{"qk_norm": true, "beta2": 0.98, "final_lr_fraction": 0.0}
Each number is 500 + 25 x the weight over its row's rms, rounded and kept within 0 to 999. Layers, rows and columns count from 0. Numbers have three digits each. The size before them is the row's rms in percent of the matrix's.

# layer 4 MLP up, 1024x256, rms 0.112, rows 888-959, columns 0-63
104:502546541502509534469512495536493514436471572491480533545503509455483498452518519493491519501568456485488493471484498488526486479509535522520509483505523449501487484488521540513494490476489534
099:503504496515493479499497466552526516499476489464494509497491522514528515488500506491562532468513483494505521447504524524474478492555499491472457483524495497505527495491477509477453500470475522
104:494486489476494553488484510527465543492492469515538511505541484489499500533496506511504459485479446540538526509484529452514496479491463507467504472482511490473553538508466470487503480500542499
121:525520509486493498503501525462496524504529499510534497485484499504529491490533432504516520517517485544491504493526473518514535543517505509516545452506495477490477515482477505511491520509509470
100:530510532473505481518474504463479489461474500515494487508514479517479473482476582489518475525464529491498522468498452482541477486515510478531490468492492490518537500511511492535519516492497541
095:503522476518534512524492475498506500548521481474531512509516504470502496508485538504495513525490473483504487495515466462470480507514530493491490503540516509479595538422523501519465512521473523
102:528477464453478477510516479452460455520500498517508491514524552453508553520498453494461505500533552504501497566500468507482528471495505545475476458495523543495512499486524464450536499533488548
102:508472485481492504509519507541469490490456574478502494490530494505521471480511494497498473493501518492469477458543500498532473523499545491499505464502512491521456493549484507503486491527463502
096:499470485517524529487473488494476487480546517503514458439493517521491465503448529540505510477529493497489524493518487512438516516502544547472529452509508447502497521531448543514541469496463494
102:502496532511474554497561495489542520493500498518492486438491483504470515539517515554500481491511463488467481520447503507473507491492454482461501532510507495508503489487509548541524522499497493
100:515504517484571518532480486486482521501488493498478504472521446502544499509508493545519501526418463497537537523548498514503481493505511510546514520507454481495517476505433495472518465489487505
094:514537488471508532494482534517503519491489528481486484505532474538516514463505517454473492471533522552488480524481502515499532475483489563569531483486501533485504460519525539505477500497473517
099:460493476550541496510548513501559481518453546494507470517503539498477501481500500521470503506463518537520514504514504441493509477505552489527469513442458493495497481482490465495492494539470527
099:481504495505490492507519483528548471519495481475465532476519493489515517461482484462513521507510506504513479485496532456505482546502523496457492528495481466489484510482499491506529455508466498
102:503496496540520503530459520470521486543514475496511444475492509532523445467472503489470494476475535519495473551528576502461488483530513509499512552532451505509491496502496506471515549498520485
097:482462535505494483490491498511509541502499539500528502473518550520502502525461528487516495477521506502509449503537510498505467515484479514514491520516529480505514463519522534506513530464486521
101:468458488456519494502564520496503528436541469511493534491488509494489534500488505483543484505492475484493531484527497474518525502494488497463493497494499516488459490481480533508508526534487467
099:471490522498544483487527500527539507470507498544518494535534522498495484522501492516502537536521517514512474509480529501517453529526547494519501499450518506496430528480494493523512506517553484
094:512492549525450514501492484464503471513480477505503507516513492512499475466537531519450487515544487488514520484484544479495548512531508499482465494527537499513469489461526495481526509514457481
100:478542505470470446487504535474488510533463485523467510504503498462491481486491495518487563521498505509489501464507532523460472521514518492497502471481465517493528485486480474501458519505570543
103:533488513491499491522483495443514480486503490453505449459520493515514499445463488516460504496510488515497523471483486524469460461493486501530465514526490517506523509500479495509455496530511486
097:441445510507444488511526526508526545513498472509484522510453492543527510485467452506483466494467508509516531522482488503459485532526527494481520502464486509522520478488447492479494487501532512
105:516479508501488492497471533477489513460481430477484527492508478501542518469531514466520500489512513495506539496521499467462453488508518523524511484538503492487465494531468493526469475515499521
099:468485507462515458480509459583508464481554486503485515526506487492479494516467519505517518453518499547495501514516501475531531487469508532501484510545541515488490496516541517504484516492509523
098:479460555503466458531505456549537517478486523524562540520452499494499504524513472524534544528494476486478484490485508532512536531512565508480487505469502501470465510426514472518489505481456495
105:499496521517501497520521513513503478468443461501553504472557513564463496474482463520530523530528484513511514492491430504485476467482559445531516489479488527492523476461517468534463491535478516
094:502485502515509490542482495460507510546531505500502510520467520491493468483547559527460497542486460510479469480535562508516497534477526475489493517500559459523485499506529520508504514513505501
098:493494526478527522478532470456490424525494496535480483484501490479512522461540510543518507520495476500509539502447501533517489502493511465547494478517495526502483564477500484518528462472467497
104:515485456523456478481513506528512481488490524499483513493498499501511532532534475507469513503495534469532448526498508494495458461498446524505517506525530516493511492502452472526475506452509461
102:537465581521449560540485517506460499499498469490520476483471473495516469544481487510535490483504475499509530526513535530488484544498494491521562495499480514497514450459501550499508494509511498
102:473494543528513504487504512513458508505496506509487507521482493507497480495556470535525524475540490512490513476506530494529480501502532519474550495488487520478438512472508482460488489542527503
098:521498505510489470520536521522496492499531470476531531554518498486537552460499492496485505512466540547494527497455520505521532496511504521488518498520532509514513463541488500522488533480506520
103:568460445544458508512510504434477505490500483508518501491509470461511524497509501493491486504512492504511530522487552515504486478465485473497532499522506503514525486508533485475496524500514495
098:508549503459531527490464482449512472502441507476505491485531501459561474484524500538515505568499526517486485496494527522484453499473512520491484504496469500494516527486492524493511487504459492
105:505481536516478509501464489466441460492495509530509509552500520520493524481496544537473499513500496489506467470517471523485464492497536536465534487434461512491499526485535470509501519445546514
103:456484533529475467479488480510515511491489515511442479549458491516506521511475463499531471534475517497510504508500465454499473536435481527506499488484497488474495557526494496502533467518540504
095:550505509458512479511499521494559493488505498484470513473508525494518407479489489510470499539505530507512494505467499474481524488518444489491500528524480514478543514508507502534542449441512453
103:490508509492488555508493521531518506523514522468522559503563475526500517516512513513487504523504472493517536468499469481494461508492464512487518473544513485525477500468497489498501495532529531
096:468489538471508504493501510495467465500538505507456504507516510485551513458523462505544477503519482447482534468503479481505531509529516498506520506496472544507511491473465503503466535516451520
099:537529490500519493566458448530495525544484481494494464475512499530473485510479495474475456484538520535543497495527516496478468498494501519496526544533502515488538446478457499538480462461505481
104:477521470478525521478499560507464507483469503488504491526558498471524497463519500492489497509479464532525511491482484531506501470491580509501516521447444501512471510489470475440505510447472482
100:526497487507543505503504504508447478505475498441493490485489485528488497515513474511528480497444501489512494506507438516500523500465508482510512494531500471497526515538557537490499532499483523
094:463493484482490451503520492482503475517477469520508514464511517521511467481523451524511508511510461469501484522504550521485505522485472526505499460467464495480492545470547496525496467498532484
099:481506490480490454492468480480500521511479540520472459486497515454482516478486511479479512481487490535552497506537518506461540520549520518496521488516511509522497513494478479458471473535520467
098:535503500529504500532508505502507475529456488526517550532495484512500514524497541484519517517499469529473514489472491456514463502547505468491537468498519461501509461479552492514524551504527519
106:480527511480444480483455496466502488495483470559518505474522487530514498505468483499477507446563489466463477503524509542496496500489523468498491516499517500518522528476455536514501509525545444
103:520539520513491433518518471485500513468504551486486508476467496480498544479488524465519557509540549522497490492542461501503498497519493619524521500497502497510544504469509508496485524492490513
101:475446531495518506486498512493484514493517515490531502487549508559447460489483559478485444473505538519473500510518498491511490457528519468509517492474529481502463511486482511475571567552505526
103:474497492515476472497473461484518512484504505507513489481473495550475481485493541463474450499494495505504507507525507463497462537488453467522492463483558529510527496539550545482448517512507486
103:464490503543498457511489516458497526513529464492479563475465519501504521469535500533507555512459510531463529485477506527511514493503473487485501555518542490490529483506486474513499493504500488
101:487485481516499482475478447464510479498489473519487522513532494513509532512494455511453529514500500475492509492500502533526538504471519477539498495490497498524496515514521511520533472509463487
100:495510461484462545499458489481522495518509496484504486533527488493484465537452568492503443530454522461513513543517536499505466517462487487518529518490512449539486454496432501479475481503513549
099:503488460479474453516463521499497514497496486535457485555543507485521490520544512498500509528497551497519518525518498545505500485460503483509536544480489449485561543493477491477461510512517533
099:554455516500481460481513512487474484464497498481474498530498528451452498534475528459544479493461481474537534466515481482509491491470503486504488495476489526474529505551472509493508479485490537
102:501545501496474500506504534460503501460492493469503441514470473478532468438520500518492540513486499526521433502492475516540471460514546476529503523532494479495464514530526493517447473484558502
102:486491488513489494541543500509503509521493489504506511498494452516469513510474532489511491476516488506482558446473472492475489490473504500504520499553454487505488504490516495515466494493515467
101:505498514512567508530457477524466514484510463501536510499529482507466488484506504562493480474478464475512502490457443508512496503534489492500495464522492519504497504502491509514515505478457519
101:459457508463446495475483529527481500506519494497499450500492521472517523474504547491484488533496507530500483520507547504470490509501489504481507509483508484465488501514524521546533489480534514
098:527534496478538510498548489465458506463468506490505493539440519498512492492527496497518525510500499446494506464538509516454473467513489527509475500505448508500471504500504507469544478490510517
095:462482512520556513482499429514526540503474559484475516516470499469490572498542498484515498497505503511470480500495469493519529490498526527514515473486479471487493471504499456512473526516496505
095:507495468498510460512511502481491468502480522501518498516505496537470517458489490508504503534483509449533487507493467456496516426494462524496489463505503515483523491504506479494498514506472531
102:493499512499524502477528489466504469480552447517469498510486531493497548519479512504529506540464543509513539523475523526466433487519541536557493442524492491511491510505496477546514511491463488
102:521544489503490522521470482497520466500508456502428495495431547466490519518500508528466546479519538489508514511511530534459468528493539459525500487521510479503486478526474459481480504513503466
102:502471518466493509497484533494513466512512489505470498479517438467511482492487498479494506537523498538495556507504536492542499485525483497516465497509525484498563496472439512510490553457499544
104:485479554513486472509521491495452490498495524483498512553445502554454493476490503455483464507500471492472514480493523458558458515514564524497514536532532493497455525496511482534504505525501543
095:507514513474502472505502514484486497489481518505482510515492526514511474465493555569519515510461503478529474451543530497482520497486569520523525521514525497503516509488462481505480508501465581
099:462528501470478494511530439497504455476513513490518478551505497529510486510471501512472503508530533528493516474506460482498502503521505470485504481522492488485500507508500574519485505463527485
104:493507476476483503516516487527502527509462465519483512510495490501460481536470445492470567466489520504550467486509524519432476531525521492488473503525500456523522521500522490508521488531518513
095:476515476477527521503508487493487495507542524469504499510526506522464505500510536478502519505538466515505450445483478483512511504493510516484505514498506489472447452531505512511486511523527486
102:540542501488490478458517497497531514462516513484524507493479491487491451508511468512513486489530521467520459455526495490518497520504475454501491456525509492485489497538478539510500506478489482
101:485437508547505514491526498532475497557507512475526552509480492521556526487521486478449446491529517511499476505504510460505510497489533519501563493486507481512472488460475493480520512446510462
101:458523479509523508483447476535501529520513504485484517493436501492465466479546468479483543507452438458456471519466538468489543476508523561449499486504464502490512482461477480486497512522493499
# layer 4 MLP down (transposed), 1024x256, rms 0.113, rows 888-958, columns 0-63
101:529516484477495515466519473521516526474505525503477524483486521494527464432480497521491505487483463454522530483487490498492525449511491502546563503511479466519485512477483474505544493486538529
099:484520496464502463477518511538466484491493518508497514498529511482484504503472503459499483493538475508493515480487525521535507502473482492514470531478494489501522514521494494444501499501503479
104:446542491510488499492556483484498520528510514485522538496497492486488542539503482458527512497491507487473486500515482474510558483501545485456507489537471487527537504497464540512522528526482469
111:495483490519499516479507468526500489511461490491479486519524525502470521489484563494482486503496493477509492505457510495491478473487509469461431557482479534495546473516505520470508477482482515
101:559512528489502507501513497503511453523439503513524490508505492483540521484502526463491482520509493506484523490497447517543498486499503476501483458525517502428474498530511492463471526497514491
092:473507476481482514473523514471527479481499491461506498522487549525469468482499531513519530491450429485494517504480525527518501477534494492542520520508465520500443497537475497486485502525525501
104:456490535481546536474546507488497462525512483506564479482502506503463496517494498513466535512517527528575495553507501516489503452428498470509470499497487505487547489502542553493469495516448511
102:476587487471497503508500477518549530514518510500467473484510485491498502477489510423518484498499545504497526512501503490492493478517521528482503481502479480473524531484492510510525496525477498
098:487485480511516460494516502499466505537491526505470525502513507526465510501487498495479521472477513490524483505485492529454527502512548521455471479466529498534506554449481512486491499507500532
102:556487514465456522532493518517523520451485536507489503495503513501469531449474448498498510524512505470521467461484460512453491523503517512462521572480521507542541498504495553469501492490497510
101:478495479509499541478483484511496523526481504457502556490499458503461524520500470530484525480485528503465529448506479482482503498476498468507498532506524489604514520532535548488549502509479471
093:536519513494563513484469539493528508509531473507494490460496520532514515526517493514505535482509533452474502529450494510506529488522473461530526505462511508567493463516503499488508487502492471
097:540464474529477464504527503484481519542495508501523531533478511489505484529530491541480470498498499532518495497501507475502503508466487496459511526503503502509516513454465486475494457535505486
096:502488510507518507498527486466469454502501491506531478477469530490525455447443504466515532502488501533506499477551493497505509475497476507477478483499527478465535511523478480526497479456473451
105:510421493506486530478505461499532491499507478517470509552506503496498509509503489498511490489530519485516517463455467506452505525517524499527491482455496492509513496484515506477504477511471532
097:496505508518487495483506460530519494477494434476518486505490496488491499503533504497541509538477526464549561512491470480449506498543507480527485446490444485487497496506528516533508501522468481
100:513546523481466501537475440515501489494492548489518519478489493464502507540468511482502493536524473464489485517504512508500460487496521534555485505508451479535493507507504517484478468504527524
096:494511491501483482521481469466520507476477509500477532485479492536494531468494515531470487474516480479467533502495479451506494478517493529453525519539498465551561468542494477503506502493493512
094:491468483518453471508494488439492513543531483529512494508527536533523457485537536469508477492474522513470460496505501495461511507486507506508508521497494537495463549535535519497513468508484466
100:506470524495496470502514476527483537473526518448493484498491474541510500515525468539493461526500528520510481483462540497504470501477481503523524516466484496487477476484504491519523495487520495
103:468507498480487494510525514501529481485493580494519482479460539514543486530468488502525509516482502527559511528470501476549510510487489513492506469510535495493481502503491526502499466490481468
098:474449518497455517502531548498528512468485517560519456508545496537507476520470482487451469485483497517553541469460484480482501501515509475491528477465471467492459515473470536511514498509527460
106:485468546508515493495488496519485490492494472486478528530493479497552509486482489487523507512500474476533545515504478489473478500530492510506501443471523539531461498523491507469495456520492490
099:492454501487504494473522486501508447519478505502512508483486502455521504468492491493523509524486464516499515513492529481523528521477497518477560544563548488477495523503439489491520463485519500
100:505488503553481479536509475490488490542508483450457492526474527498562492475507499505558545490474507522506510482512507493473465490454552506529508531525501510526491494444500512521484544512520524
104:541544504479488504513452515475487514494514504536510513517471503556502509555520481460531523547461491490513528463442480524530501542516511499495501473480472514479521522473518524518492546488500491
095:492527500507482503494492504486481508519542529494503472542521477482504503497500527502539561526487505516534492542541548478517520519540481446480427530504524512472492519487526481494481492473484492
094:517503540519467497504473486461490505507458476493532504529518491507480529495479545482515494518516469534503494477516499531483472524462506543529486532512477477462503472506540489516497510486533459
108:528506515533502518528488495523475489513498477518514508481494477513494503501463542481533493450494485504512530507463504512483516483516521472514498540507508457582540506487510491501490494516496493
097:524496544508509536517507505503490451530506472521527513491503483482489477512495507491536478513489500467492480539539519535505480563486490537466513487519513479478510498503493503479506500474532504
101:494525510456498506508510550418497504452536482480484487523460518487489526540462523461505516517465461506544491488453494510482487520518456498521484490470484477510505499484508490477521476474450486
102:485493492484513456480499497472526474459535518510499513509509505510480516550522479478531494501491533478508468476467525518570529502507536498491493470478481525487516485475500448480511497490498499
103:538485481489531518476529532466491466492526503494489499468488504526543512527466542529490538496480467505443500510511502531522490458490477509515534439485512473500499473480510510489451517494500473
096:499526511425582477476460500489502480505508492533490510482500493515499475532512510493485471496511526503473477494516482513491490480479471548491511481539516473501547504505481515461506503526493499
101:557480491508508498510498458483526487520463492521491493499523532456499467528523519489482514523457460505494498482510444501460485502489526509464560492476506516503513530530538467478496518510540510
107:484480522507511493494515495513528480522531526534478495489519497501503514511489479484516537505470504484506513490496505461481478469487505466495510481528523540545488524516507485560536503524500501
097:536504489529512514488516536500519516504486506500539490502496531473485486495523499522497461491477521511512518496458494514539507510500494477554467524477470540495490512495517498439487520474490473
106:483487511515507495486547533518517467521482464490500500494491496481535517548501471510496458516532496474504491466500448489481515593521498473515485505469534500416490478505504555480526513477553522
098:539462508467485497498518480450526547477493502486499482471514480516472512464466554489554507498498539491456494516495489542485495465486500466500523480495468523485492496516518516526523501501525528
098:493523493511523537504490502476514540477504480501474520527450466481462487501490461479520453490501521486513514507465491494497506534451469483520494488512457483561479475490488513501491489504481457
102:520527500547508524479514483513459496521468479493520475476472492460539520484506520507528502491523493487516509489521531526489507469460478491506524469528500500512450469502478471505501536470527493
102:505513522501491505556471468473477536537517475501515463498465504540498494543531448470526507467504486470471498519523498479517504541460518488514499520527504493472504486477481432455535507482489440
098:504483508509521529515455494461544486510505489513497506515500479511500491506513517536508495538501453484512504526465483476480463543507489507556476456470496518578540494518504485489512498479479491
098:459495484490440503466472482488492506505477510528496539492522524526502483491455515473487484483501513536503483487499505543501480479531483482491548497529540467508468531515520542512461515501510472
098:488513509491508485461508507471515531516506514542547513498495464498521502520456484503521530529539500483465512515526479496513528483536508539491464496490502482534501540478520486489476467528500461
104:473534506493516487499518504484492443521523479518541454492504467505472536466481500458509520506465485454449482522447478494454536546493521489517495494491528496438484508494530469514505514490515474
105:465483498485486475557488517525475522479518504492511506476464488530507523481487471444481509522499524486511515471489489472487524466503499482526528517526509500602515473514487538525489486482500468
103:497493502499502504467503526510498479505497526499539493503516510490524467464519514481499450499526511478479513507516519467526510489501526516489489483479494487495483470526487507465482501489535503
107:481489509478468495477526457523518500454531508489540529494480506494481514485515493499444526506517491485502515479505504461489487506488515473485522542547509487572489494556481514473473486470464519
102:489486480527480511499501488503438534466488536499469488533515506455512487455500494531494497504513504528513506447557501509454503515530509480484513489507496496456471497420507541542483490522557549
099:525517483484508480489527521507500540500520487502531535480509501484491502472475537466468487525498501525481513488496530470516501465491493536479551474532480488505478475493538505453468518495504486
096:473485503494466499519454486490502494492471491492509495433480491491561513463490496436465527475518490518542499490514476529492491445495517540496459515487480559542507505525507426505482509515485495
097:518535506503535495474481537510456490498506506481491506435471480495467501485486497505474498520488488493528495489512433468477474536533531532498508425453563485543443498522500511473474545479500515
100:478507487533501458543533508504493459522488533556493530498484501511479501500510514461514505490538491551512520471521521494490473516504494512475517465543492492566466459522545501531492519567501499
105:482493489516488506528454494511499506480476504504507479479521538488475511499528508497506526516508493505511508488516473459527494523498538472486522507483512512548497466455513513539535503500493533
100:532493499463464482514431497508464519542522496488481497475494515491500493480499489497483457528455531544458442529487522469502504504516519486500482521464524489493495523480554489506506505488512495
098:486507545504525496542507521504483521481521494483506527492503517480492480494497516504507481475464474501522537530464517513450486511524510519448531516549501510469490486494486469504474503511524475
101:528497546490490493494511486496490503482507522507498485500510491477514519478500541513499484477509531491520488481470532521505549504482511484502447513513471464537498465460489490515487483515491482
097:529486481519459484522517507468476518503467483476503521544515457475460486501520541519469502522521502477432511496495488501513549480473520553542533535476462489497514492499486500474505491486494500
093:475467517487487498515467477537532508491487499529498500573499501474484515469515493543455489477503526497511542499479516498510496483493476470556485504486498512476441494503483512499506525457489515
092:497488451535511498489516490505476459520509458506478496469498491461500516526526501532490519492489534500464477509455493435483509507488490474512527499514534481530498502525513487505478470487490534
099:498522493530515493457543542480498480501465535543493467510471508545500490481497520492500490516519494490484490480459532486467512429548515553485475494481466464465456486517504491561475515474498485
103:521498514515516520555500533490454484546498526487489519517496529493544487462477480491517499502539490468459491460468474531480487501483485518493466474450486539480484477489489512494530521492524495
103:505516492530493518475442506497476523524554491511509524501501513467498545535486511509488533536499488499553519488541499496524466524509495486494512493500498517500505498558526504490452496477524502
106:489514464434494532537491533450424511486488504505479497462534536500491521496517521478505517520520498507456495521477499500511524471452484462507521488487511534496524503510533506466498517506519499
087:495533493491507497528490505492466447456527470511515500502518524510541457466509529549533493506474523453483488516512436517466523477516482520475458531526485535534489459503480485496487488517564493
100:507462506486497550500482512513496504486532514526500531498478530494503519515553526470521497490479482501492524461503513494498466483461520527537526490478508508570460518491505476480538502540487486
103:469521454504460516552519528498509518491491480527510513504521523533473518455504541487469431523510523543506517476516489536527476528446546458541472488522500534458515503510527531487508491456481483
090:460498484515531488505500523471522452470494456472491484490499470482492502521517503508491431534489525485513537479505511507490489479500505479521494538493483491471529497502497488480520487443459474
105:507514507529522535484501469472541492505501514489470438486513500496531475527534503528496521483487482534527544473555507499491515427517495552507509526485488456428531464538506521491499537506523486
100:513491511524530493468511491462523475495508502540534506493492530517464468509479516458509486466473505480534521516478492519492469548510520500467487527530500475511490539488476525480506456485459500
# layer 4 MLP gate, 1024x256, rms 0.114, rows 889-959, columns 0-63
101:498462495473503472513485499499492508505541559505506533498469530491497484543499536480514482511487453487542500508542481500514515506484495482478513552508543496482495509522478494507502503471481503
106:483535491524490476492499466518499493451463476509492486539492486479513482510406490498509514520494530472525491585494504491492475478434535483525484509495504509502533529456522481533509499492512539
106:481482477522477503488509477538475515504509503485502494515550489478500483488458558501483510505506506467484478498457495477498493462525495508481478555485503502504521488502528517529477494521517524
099:556443518475458491514489524488448511531473518495526470501503504496507522514553510528490535517535531488534526506538482506513527481516539473507515515487491515516506506503539587496444444436457512
094:508508498432466521483501496539489519511522478536536562506480502524509553475493495510495444497478460483515557505502536520527464581464483476540474483515503504492495489501542491486475460493543506
100:475526534466529485527526500512534451480444475497479485486488513479507497461498443515456479511528519550524430494461480504501515443542504511490524539496502521500474527512457504487438461497460561
096:474482458481505487528490463514524493493500555500522503471560526511491513529476517487499486525493499538526503508489492501505507515496503503478506496483526506499534476508485490513501457478488498
096:512515503518552516533494511526517458476482525459548521462507528443518516468496501467499471490488514473498469504514566493475491472521490478521530489516514519492479486454470464486515542462515527
096:494501509508518493515485472514447501515495463465468471520514485501487498527489475466456475479502503482532529509467483480566482479439477462493509524496481457497524503484533493509522503472511505
094:456499499468465533504480516519495493492527505499486544469569490512446476508507446491528502508484471516523512453542462479527487515436533520502502499544486480528521519510538497462558471504511479
094:507513502471453523518513518521488521502475522484548513534510512515502499514502491461460496502515489490508497502503513493490505538430511524510514496502471545500480526485551482520482505478532530
101:491516475521451505482466456482438539477501500506502514496519517472526514466524486491519501446502496531511477493528498498495490484490503526490508489571518509484494532501518536497516524443497466
097:553521524487490498491514437527521490496502474495532531489528534477453484507494506486488534509483521477508540509490465511524527541477558511476542489513473479492481521537528515458510488495499488
101:527542530488472437490526473531557522500507449502499488490493511448481503502516498505459507490528482504513507530494538521514550513516495489507489521502504523502443551520499502502465524521530541
101:495483528448469476517508533452484521512475526510486453523487505548484489497499493514463474473572477490449460511534500484524482493488504520519518535528496504520513498450489513462525513472503477
099:533513447535493486520531541512524497531483520530491493514498518513483490517518504536494481468516501503515519477522480524453510498527490487519505501533555499509481497472518507510502516464434520
098:472452511470503460534490557515508520495492484506475514523547516477455536495458476479486523521465490536506487475452506522490479527505526481520491498516541487492529468502471493529451493549521498
096:508502508518517512510483448483512533553432468500457499495512465488561486503470507517487462497478505445551499444491519519509496523500553531507495525546515495516484482469547490508497516452478502
098:457506485503486479522560468513478487565450493521485518500536504473460502493517516482496522533535455517498508445522444520498527493495530491512474512521521536512486503512548494511503541478528487
102:444504536509522481527522517520515471496513494524532509521498524525495479502475500530515515527523484529498514483498445466521509513457537491552502472529503486497494502531509520535492470494535502
097:488488513515537489506526478517565458499477466466511505472540503487518511505520555504477493473566515534488498488557500551520538489466512533465520497479515501506525491461523488496488493496479511
098:464488481497513512440529532486433512465499463524485494542545545522514473504493501517533515544519521518503520487536472513480496498477514464521519499495502522505478544523521515515533455476477487
094:518507512518495511498509538463530490538476513517492509469504513491475498513524513477472471512530498512503522510534525514490499477483504515525508503500512481505509496523473504447534479489515521
099:519489467488493532505476528478474489504517477489443462519534515489506505507478531487457473521497521492552510498517518502532497480514484489498457482489505544459533576511487470498486503505505489
101:492480457484517491504493434490497497464494495497513495489533465479537500500538475503448461486560484493526530485510510482494484531505504500470491529503499474515480523535548539513524521465482481
100:498493526504485471477531525514480485462460505518524477487531486479518536531470520510524509468514496486538519490477488447520472526476485505524462508507483551507563525526494458500478526461474505
095:484497522485450490494461525508488577485460471488536541514514519519496505515464502507499517483491496527505498480545516506513522472494488529421472524484500508499492493516510483487510537493540499
106:487535487516466521556490499494464503497520499500488498483484527532533490496525505533537496531506465501556534509502543489482534494462489486487481514524498470505510481493520464472489492462519499
100:483526488475498490473491512509495499481516493484502512488519538495435484483482529516504508512523529527506502440487483476517499474489504492505484522492493500493470527509502478490464531436502553
103:538471490516505506520509469500479522508490467466464549539445528521474481506505504469570525481484466477532484479491484506486513520485478525491489520522508502503476533514459496512467486491508473
096:492481515495468540572507483472487522528477539510489496482501502463495489501515502493474503477527403513548528491511547456480486496477499498524517519494471485498481499474511515484516528504514509
102:504476512528506477514541514525523506491501479544507502494542526475461460550505488508470485550529515574510489550490490523516521492511522464467512520519466502482515516514521503483510490494478502
103:504518482536516504480510489480510476494492493468521511504501498530517519526527500480546497486489542489535506499498490504512443483511521539545524517506451537451522582496477503517474466486512511
098:500531534510474501555500494500501486482493534505516506521438553511542509504509500536528496528512489500529509484521521515526476486482469532495514438467484538498508509508506462492532528491536524
107:533477490526434495525480530512460469496519503470530507527491504511512487476496458501507479495517455478521479471471474514546521508537468525460529505501490499503490496537481479534509500478453530
095:537464469505528536479471484491512489554523516443529461531485524445507503503514510515495467500480507524505532493547540485491531479457517506502450547501503536488533487455462502495502522493484451
105:522489536470481495497453500494501471491537502506506493456508551515495476477482535475515518458526491493529481501488493464477483532506529507454467502542463520487501475500493490490463501506478486
103:482523487496484528454475534534525480507537494533524479444514489481500472480501556502509482492505541556508509543488522482507504466518464514525488510508480463494518491491506510472500504461468467
096:492499477471514470532446444542530531498536469455489489509465508479483456514491527493526479533500490473512457484489481482471489514530457523481467437500554502520494498475504469495477460505505475
101:488500487526443485498525494522488489456463492485513501503493499506534514489512508512568512527491545520527506496530482493485507476492523499502479500477498494478498539537506505497504519492529520
101:486531500483495459523508438508484488503445497541507468505493538505535514490491502471502509504491500475523475524515474502486481532490512518529512489524533507505473538575460516471495491462485503
099:500508502514480534565503489471524470492529477501490550476460540474486471528494470525528487480508465513518526514501505427468493535500564539534537478472529503496546518511483465455493468522477479
101:487517480480486523453494509508523519486493512521543512492550513464529506450505537516490495487490473467517477512533507538473494534475464522457503516533544550484480513549538520522486496488448568
097:481501480553503503559500493505474480517485456496470507487532463533477557510494524531509488496433530483499536482442502525502488524525517507468454485460499493499547499503483517543512542502494522
114:505480466472520496522465478461450502472522515526487471587535496477504511446495501486495537501507493476527463449512522495510490483547517489464523503528527521513494518511480484491513549464498524
102:485516499494492521528531475493482477484540484493472488493534483482472498493559507526505499482432503513519514510538529543500502528467507522525511504502540494484496476464497474488477551493536496
103:510473509522485514522457520513495488526477528471506513505494502531551504468499515555561495502542485457491497499487563501498471439420500494493489498517467480491513499498499515497474487466489466
112:512512518518508503541494459510496519487426486496513492494541475517512532527499506499531485493517532528536507477528471488519476488483509533489483481502498508496496516471477476498501511466556459
102:471416488505482511517484443499516500501504498522514505532488485514458475515493490476472504522501582484526494433530500501529495504519515514542493494489513514502496513527476487491465476478528475
099:480461503483509442503497467506523493468492489505477471539499500534507490511531497534483483532495549458526499541523521491483483503478510487512501512550528471502482523493506480509515519491523544
099:507477486554498533508495446505508566540518484470506524488522518496483475497531508498542497508475463499490509479480524496514515494481524468479508508469543496513469488502511544527541551435504543
096:488516453485495454490487504504504511487525528501494509486490511521470495477518495522496464486480505466501508445558497499503508487499540490476507538502505509514498478503496492450467566501471509
098:473502424502543500490460548442524481499532500501547486468507526505516507502513491504515492490501479510526459489486527494485470485466535482502478545493497483514518483514477484498538495496473544
099:471534513501482467503453476468479475505502527529480491481463451481484520543525514498519501516494449494505519495537488455532499492519516517483490500527501509495516514478471500515521498504497500
100:474471503518543468486519551513505477458507506516506496488481471479479524492490529444489549471545491484507519476497469480492528508442523517472465519513480533526500510526498530569498514478464470
100:484511523501501491548476489467493522484495496521496424503502493484450493484500461514475522546516520472519526436541535519479542535502509522494499531471479542487452514536529473474476534491512532
105:484488473535499527535485514522446502497505483504507485538509495473486516528502483530495500526507503551513563478511493493536539517476537544510508467462479515496537448496511470496516535502511511
094:550478498494464503552530523477458471517488494475510478486497478483460511482544540506460484492538506488486490502527486479475509482450497504536485486513520515486486498485530504538534476504518526
093:547543501502494510522509528490452493486519475479539510516496490497521465501510473476490499518503493477503467503491446514514483478458532480521515485479484508505535548467488493480489508502481480
098:486474523464489501465489475507486491524477518524520517500475550513476483489526520513533539527464463466528486447477514456541501449482482549470483445519479512493490520469570473510494504498494494
103:488514514493483516526468492491533485514518503496446478458501493444527506525508528517491514530500500524518495503494527472492499503491503479512459561475542487512467540535500486506517514520456504
102:487459497506517492557527485478473497480506459494521479502465541522504494530466467515513493471510528483489518508492422554514501515456504519542494523515495501494485523511548503534512511470527473
102:502485461501476501506473531481462530493485489474489503452540444545529484543542471511510440544514504498500497524508544501562538533491483536499515499468499474495487548530508455513519550493492476
102:512502499551520511572489469520497475487496488509496516459493505474530506486513508470485463545442511510529479469491495557495493518529525531477511502522472494511483538498489527534515526497502464
091:499522485446488498519461488512484529510472484499518500525503519517462476498527516517503559479432508506532487448567494550519540496515548540499519528530488474499479502513455483508476437523504523
099:489479480502494476486516507516556507469495517494511495492455505512509496486502534488517490498514495512512481522482511506477526478488495533514446518492522509470554522468509534522486498489479504
104:443507470480488522531524517535476521512524496532527536526487561492471460517472454517520455506535512480495538512499448507522530515497520481489515522522559504495471522510552546530508512459509501
096:514484517522503482505495487499509483475512503511496508492433488481520483498499483493514471494489500475507494513515455502499496520453487479507502474512488519499524496477469499491515457494492508
104:511516494468475510488550537482508490486471476471459547501472494529501515453479552529509520477526540498509487484484518503527505449476474476469457488516516495472476477498496442531487508478551498
102:502465504500436502502504443506467520529495465524473500546521516546493529479532538490474525511485495471500524530471487486512491496501521539465512501484508510496503520513516490522497501471491513
098:481462528518540483563450504479519464464485479496512476509469514456494472519558534493502499482503486538534517463508476485522486497484474476491527522515511520509478496486484495499515491517527532